{"num_hidden_layers": 24, "hidden_size": 160, "num_attention_heads": 5, "num_key_value_heads": 5, "head_dim": 32, "intermediate_size": 640, "vocab_size": 2048, "hidden_act": "gelu", "norm": "layernorm", "norm_place": "pre", "norm_eps": 1e-05, "positions": "alibi", "qk_norm": false, "attn_scale": 0.177, "bias": "none", "tie_word_embeddings": true, "parallel_block": false, "init": "normal", "init_std_qkv": 0.0395, "init_std_o": 0.00571, "init_std_up": 0.0395, "init_std_down": 0.00571, "optimizer": "soap_variant", "learning_rate": 0.0043, "beta1": 0.95, "beta2": 0.99, "weight_decay": 0.028, "lr_head": 0.00843, "max_grad_norm": 2.0, "warmup_steps": 200, "schedule": "cos", "final_lr_fraction": 0.1, "batch_tokens": [32768, 65536, 98304], "max_seq_len": 256, "doc_mask": true, "train_tokens": 490700000, "max_steps": 8117, "dataset": "wikipedia_en"}
Each number is 128 + 24 x the weight over its row's rms, rounded and kept within 0 to 255. Layers, rows and columns count from 0. Numbers have three digits each. The size before them is the row's rms in percent of the matrix's.

# layer 18 MLP down, 160x640, rms 0.287, rows 0-99, columns 512-575
095:096137134125137124143145170135120128113124130120183101122157107136151136145165085177099127094154138153142142113128143173092128118119142111176141122155112131130137146170120115131149157134141180
101:108144135113133115129101106107069134141139157120160123126121178126101161156138150169128155099175134141141128152140142116139068067132103124096102158119147122162150126095147096157107146142140140
104:130171111130170094160126163132070149075107136159095091103155139129100145141171114122169136167117119128111130131138161147085103116126132149132119109123112120136109158126125098122115146124120118
098:153149084108146178163122142115146088094109127132074133143127134148091157138166117149135153164103153098158178149139114136097132133128136091131152085133125101121151104099140127127120157117125141
100:125203163106128134132097123097142107132114136140099155087127114145135129090119115111169125115134108087116115141141156129107064135157147107128085121126093100090123164161148150094069136132120120
103:138152105145127158116183131122136123123082095128128093148119110129153143093123130073138103174142142130154145116173116131124085092104131104137118115132116164109182132116108131091124134129137104
099:143132134162089143120108109161137137123132118140107143140148089120130118144100146184111147129124102092132129131119159148118157141109118099132123142115115144128141145138162128125126163168136126
098:135145113115094102124127159110087089188117129083087138142135115111134123125125132122096110145146094138133165137119168093138112165139113165117144110164156110127158133137124134122150168122122059
104:114147144107083102133107159103139156176083136131085138117098102142145146124135138130093131134121129143098081161117125151126144152103146090116143172105158109107109095085146163140109118113153167
100:128137174100153129113121137093144137139100122144089131150150110143141157139168133112087095118157179134176146105117128107106136127118143134107180123148151134119116146086111140103074167155128132
102:105154127105157119107149131114157158159089169160139144187129119141106124144140160159147128146095109133119111117103126138125133113161149103158165115110176109121124146127112134100154086158108108
098:088154148108146129130106189138128094097163145184179121120130128155129118146111108101138103089114120151090162077105125123140107109110128123135120127108130102131129151168127129103141124094144162
099:080178156150125121157143088141130130136156094127132108168152109114101144103073142080152104146151106135160102180102142115155131110127135170111144149112142082106111109192112146109124141159109109
094:106121178092139120133121107098143178102133136111182169147112162104121140130055109130103098137144150122147157140102145147114127129100105160125118133109141118133147144130100145108110129158142199
098:102130141129146131165165125123164164154184136123136116110073134129127145171142120121112125094115073059116139132148128137144120132138132147139109114091076128075134135166128139110134125100111125
103:122112131124151093073058130152134164160164097125173130118123149124107152143121115130139109129111097106112143122128124077150204130129172098122105112120130113160157131118117166134124129133101093
095:146129101122096125096093102096112137138082158155099180147111099137092099109141176104129136156094124156139136110131100172141094118097136119150095116155145119074141136157160130128148118118126146
105:080148136132132141164101183101097140093139187126123116116119154092117117104132091140129143147104118129123144148110217118107151164140143134094153158145184081086152075104108139104113150093140148
098:125145190141138130113112153106156114103101122153123172127081108146122173081109133103149161150159127096108133129144150168160108082085103117127134159114148103121107148104149157133091118108082151
097:143140090113130115108144127126138149119141086087126127126131114129127118126112165124136096125115129131144134120119130155133127093121106140081109138113126153124136127143143132119136176124146156
095:143147126140105127146083183117153117111100169134151125153146130110174127126122163137097107134095172092154165163098124149117140156136127166142110131126156084110104110151062085111144152122083094
103:123130147121144142119130108104164124074128148121111136127131116118147152127105154127120153116151138129163113122166093125135136165122178101151117125136157146131101080096145092152154127144140136
097:101125148137142161125096130134183132108155117140156141127159146121175165124110104129087119151137116144146183118130126088124148142130133085104145170122138095116098099064119111133118115118156169
104:130160119140140134115132131138088139149113105135141151100121109140128138131121153111088157112136095095138138104099115150124145149158122119141170162100176133162120151182111131135126173109128143
099:121130097139106088131119094126151141098091118107123139135074175097122147128115113103149137137117117143150101097097116132136114134104176127164113104129114124111148143149142098118135117101078155
095:146131149132117119101141124127142097122126130138149139128127145151113150158132130150098156112141121162143142159101125103088115180159144139088153145110145074118112132071099122107124142132120096
101:149109132103111100104143168170157139167156133187158119119094137136114114124153127128146171130093049127073159138117132138118142146123104107143080158153134128114126139154111096113108162170113081
097:117124069173126086164122128167101116117149119134168118117123124106113122179116157145141121105109096119141117100129114149151153179131152171129142132135106139081192110135141146125120129096094119
103:115153127132123117133107151135135117135117138133092105128105107151148096124157163127162147160106091103147150159172132145137144167127106113151108142139121112120127151063140138119131142108129175
097:121141129107145141111146135114127111115098133120162161105113113114104120125098124112137137133144104125108123137146150106111148126122099114143105169154124146153134087129155134107131156134087120
105:143100101111136141139140156118100128142087108137095137125114130122124136139120115136121113114164165144152118120145125117106051095117155097159142159170142128077172161111137118194109149109107115
099:094130127115124121133119166102134118119163166138124136130124118108109115115146125136157140110149114153147131120108119084068153132119136107136114105105175167169102116126126127118164152189113115
095:125156089116114148156157161061159135066163082110120131146109104160130146093126145123103152110138114117145162129164133162114144141121132132158148103125140126114156111144141122135112106117123119
097:132099150077140151123119144130128108117095151136112119113102161105153136165145139154112124134090098102140092126133105175105133101132076115166087094122147142145153148138139108115115145156151142
100:154115148125166158077098149099094157135160135131113142089117091136094132142124122099131179150116160147121134111139168122141133136089102109106122107111115152124115165115134125128106111113123096
100:092143099124136090128131119178105130145119091131124102142111208202149112184118121114103103120114129135152130112134148116159121129094118124130147105123132123137121143120144128138154117134127088
103:082185164129096088117132133116132155128128119134155141144111157160092136141132092146139173150108088170143144090154141118166111084119139171193136137113107098107110106127162075119125109160102103
097:088144114100136132076121104142160136128121093160104146148116130108130145121109119079102178135102119113166112123123113176138130113130176135138116127088086161109115080108130172096174078143126145
097:114171103152168162125159094124145150114114156145102133121113131116160128141086136156153159143144083105175166103093140156074130097114154117084116142076111146090130140118094144138181108138104122
098:128059102108123156169141150145151105205121132164138116163072097125115092127153129088140143136110166126100122122181134103143088141152136140155110122153168145109155106137170083142102113119092141
094:148122134120126150126096160114123090128127164130140133124135135154114098150170094150091125109142115134131160129147151079140147134127147126114118153142138107156116139168116150169164119122099149
100:136112079167150164165139066141126137126130133127118185171161126161119106188120115119143083126120127136116148148162090165106132149118164116122137109125134098117123138163093149121177145114173158
098:112126124159139117148129128109139132127134106122099157110128100132126106136149161085162153085085136156087148074096112131127109123118129106179090131189169108114109115141109074168136131103152138
102:132100130136100123114143116137089146150162142156116125111149112146125134140107081161139123119145122096133108119137149091122126149156136062102136136133193117137119124138087159145097131113125155
098:138102156097115123104112149116164151201144187135083124159114124166122080111125121167149134145117137127118100091126101140102144162133094123118117113121083130104161089147127150117100101110130163
097:107133137141118144133153149120163128121127106120128133091111115103146125119138175133088124146159125125144104139139131088103144162055116116124128125121130115144109110126142124130135097137103120
105:168120116137120104167124125158125084160106143131133112081122142155128124114092107135138137099151094176175070156158125141079089158099141116132108153147154142139133091133123145123104158076109130
100:103137141108163202160137104107136157114163094150140135113143139103175116106104154180119148137116097077118123131133163138101094118139126101105112132148100150151117120164116126150135099106091161
105:169115114127111131140127174113139125168131094138146081088105137131112135100150121109126099106137167126146121130092135137163139124098124126123149175137127110161104126163137155116098127138111122
105:125159140134123133139112133100128145143092124107124163140112128105155152119105104113129111129113137140091141141104126140107172111160081162097116184173153125121129129127135133140127126119122121
099:162187161091158082168091099172185117130113153134141150106145151173097102150149137160112131123114188105155113148140106126128118109125130161152156140134132118139121103128133140105135138097144092
100:119097187129125143113142124117078112086127165127163141128090087139124094109138140115105103158135117140097151104108090136123120100174133141094124118118131113145134102119168140132106134095168125
103:110107100143151136145124140136085139126100099138152145142130103114118152072115100136105128150125118121117152173110187142106110111163120158140110137118163168119095125124123149130109109137162134
098:116159132083106135129124116115160162159098160168124144117131108123099127113094159114131164095128124165109119162091150144151132144154134180112136107148139160130126141131143123128087102155118119
099:139135150103157107145158116109179126123120144109141114127132146097140088145151086204113145174103110156109155146127131153151133142148138148159156144129152103134120148142131151104056104116143146
101:100120158139134110083096129095147103161108138138155145106161087156118098167174116164181131129133102176119098120147108111095073116119144143115116171135153121178142141153146114123136133177143144
092:132145129127125140121123141164130093165128152130127131126141128112141111136144171145176121138118097128114120190158142113148079074134162119067148082159126153107124119074153139097147122145146105
101:165137137127154164058165135138131137109165110115102137103133127130097159132141117146101142102141122145115132115150150147118111131156148143132137108165136122094122159160100144131141121151118151
096:149098142166117091124133130131057086115112137127116147093104129148117116110119155148082122152129126116139134112153114147109137147095131133182154109144104129123080127079159147117128120163148157
096:105157088127112121111087107159145125093201083150137093140112116148162148124113135129085110135111077134135133152110077095134131129104106162114136137068137112096135119141126107135129154124124130
100:111143114149078115157167124101164128110104095143162136117125136175082133128087124173122129121162151162115121131119118127126140133108136132110165148113121117122148141144146140109116191148109141
102:156098127134135109113127117139143076114152084127133115177138170131106123135090127118113077134168135130154122109122152133140156113110138112115106162121114139105090096102111105104135125130097110
096:114134151143113089134139141154132189157125096141119084095116139097121156163176140113074136087112141155116129114162134094138153125122091171109120092111116123163138080122134132105149094150073148
092:111174121151193142120139114146100126126157129164171132145119157174099139105150139140134097083111119138150133137161146135106164124164135157129106144126118118153131101124135148139118174117147096
101:135182136130161138162154117130131060146120138100085111094109140156158112117122187106093156149095143153133121149114103116157092116144104156127116089124105165145086096113144151108138136128140135
110:161119145134124178127141126116139134138142125132093133080147140136094130136102100095120150146158120136127092167151157131159134121139100127131134157182130116069136134162094115184090111151111131
099:145142132118102124112140128105198137176120117115145159152103132102133117124131147118085098150149130151106142141085116171130138126088102114149127116133105090125166130112102128121107120123122136
104:125151138117089131156135082154132169147138141105139093155120125084135181160135122068132123125117145137140125167115102130116155121096138138112116171101083155102146151159132161109094151112103125
100:138159076088135135141166105138120134157148138134145127159152109133070097112135109099144126124096145153130133131088132103140116134100117138119180074118102158137199142077160170126101104157150071
101:142125172160103161078171133117112143156096150114129168130123113133170146108154112126126125135125116103109162111154173148123128149140127143169106141146130122126122088120102150117151135124147126
102:106134096148102124131133108150143141127120141138106098131114127126118141147172132123122140103185102098137131106136182121099166151146100101162134105107146159171152096172118110157078091154146106
102:117150148154181127164134100144156109100131168136116117119126152151095116155080138107095089124165099148170110141113145126122127156123150126138155114123091109148164115187123145124109150120150136
100:141144107118118102153116163136146155062099094115099117143158162126132081107140114114102099096090137154155111110122112126156112112093144146130145100138137114131138178138108124130136121143134092
100:136115110153117123162125094125116116119162111153123110169157135146101170175109138110154157147114122129112151079102141125132108106163136098126140087127156093109127104101158147175134111153131173
098:127159115142096118118109119081150103127131144111177122095135123158122097112106147159132122137189127143093182144100097111155132111129102139131141127132149129141138127071142132132098152130084145
098:111115136105179088144110162100113117135120161107133149165102135120111116113127148127105177134141134136116092115124148145118119117191122125152163136113164119138121145106145116113093124124164111
100:151122163103149159134094112118131140106125084115158149124175092092093126144098110166150104139137166153121131154156151151116159132173141154122150123100113109122105092157102080135086097146150208
100:141128115113125114097140103106083164134127109129139172189127136097160157166135088117113087127147176137116117134157105137137095097142128099117120152183151153126144100110168143176156116121141119
101:120069151160115118115119105107133138121149107168115121068161125076134145149123118118152099141163131145108174118099128120106138096101100080131148142119163062111154108123156149119125120134131170
106:137128120159151125145111153148139102108134139124109118118080182117134105190111121142111144137128132120157146156125142115117137089146117118125131124133095091112117116098118150112121176103144124
101:121115118136113153155148126152175125168103120169129099131145132157142109121118123132141139154131126132098187155134137119172140071126149147110118168143124115087142112084126114102167088127116150
100:130172127102111146093107135179125132180137100134098153126077119090091156121096129123149096125141135089150125155151068164161138135134137115129122156127104117110104097116118181115121097147081117
094:077139129159098058117076118104158134101150155105127092127149173133110132115135121137128096099174138134143119093122160146113130119116088132166102118122111136125121148127106071162159127135118137
097:118134144163122158143157128121126109123134130118129125145095086169126130151142137109145162136123125133113158161089120108170128111172117130104128127149105080140146189061155111082115110145138115
098:141134105118097092154151142090104148108190126136106100167137122154115109089109108137080149142137144131122152170086085104116118162082098110111104156144153127131136137117123151120176118132141103
101:149128143116116128132117166131131132145156140130202097108118164199170112150154167127144135126131127103118127125122139117172129144149200112104123158173114134122135119113133144146113127102128123
095:104151135131156132129130147144120114123118092135093110107158152108127153154102119107117148122139119110152104118137134144130129132131137165107089146159126092102124153115142114104085132128144143
097:098141128144161125150117106109113135152138125143163081128121100098087080119153150159101093108114172132186142138118102176133080128120130169132138167136112139105125129157092131104127117099139153
098:185143135130166116121155095136106138109144102079169126148127154113113157123110111135117123069140120123113152122091140132115148105142117128135102112190127171138116155114112099132146165066121073
100:134158182155111116146123086121122118171178122115087167125144143135113101110128152133152107162123153094205132150143180141130104110113096117148116108170108127064130138107100179140166143090139070
096:120078169137137099076146150141114149151084139119132109093145170123163111114137092132136100119113096136125092103140137150148130171148126114136110179142147119172120117081115144117139094124165117
112:114093138092116118162133138135116093146118170153044102120127138152098135135143153138108143121146145156113089135134119132109134159152110077182165143132112117080176149153158129120141144110144092
103:118114104124115138158134122081104126127159139148133122150137118080118103146148129117106165113104126130128086111081181128145147108185141146084136099125155103163135094159115160137142128131175152
096:129144133150124125143140114111139139117158159120093088115123102130130115169116081085126114086173165156154117128141128114116115145116138149105089108115177105125177115117097104137162093153124141
097:118147102123121107099164094162149145146189146139108153134106151102175144129166072176146166115113103108159156127117106115116147139179086116158098137123099107127124132141130162132158151148117132
102:131109151130143164196097113074134142068159137126105148153123121095111151119128133089130138131140185148122112148117151102130158120132111118147127128109147133131120118106113086121133110130114097
096:102131084147155148119102156158128093134135078140173147181114090117137129138080142126096128133104148117105128120155150141133131123102171116059122135110155154116127105173111093156135123072168084
104:137119130113112160114113142132173128120145132148098105079157140157171151150173101125116091099131146143135120144123149143098148162082154127123170109120129147095145116177121176123089115127129085
102:138159060095137161115093118177124086112137134113144117162158131168112123125089128082137153186140141131160147165102168115159146154118158165135114104134142081149126100107121101095135077117137129
100:060125135121175161137144128144121144097158100143149143131126157103143142139136129076122112102139140147131124147143114127126101147163144124103161101094141159158110125143121113108145148121109096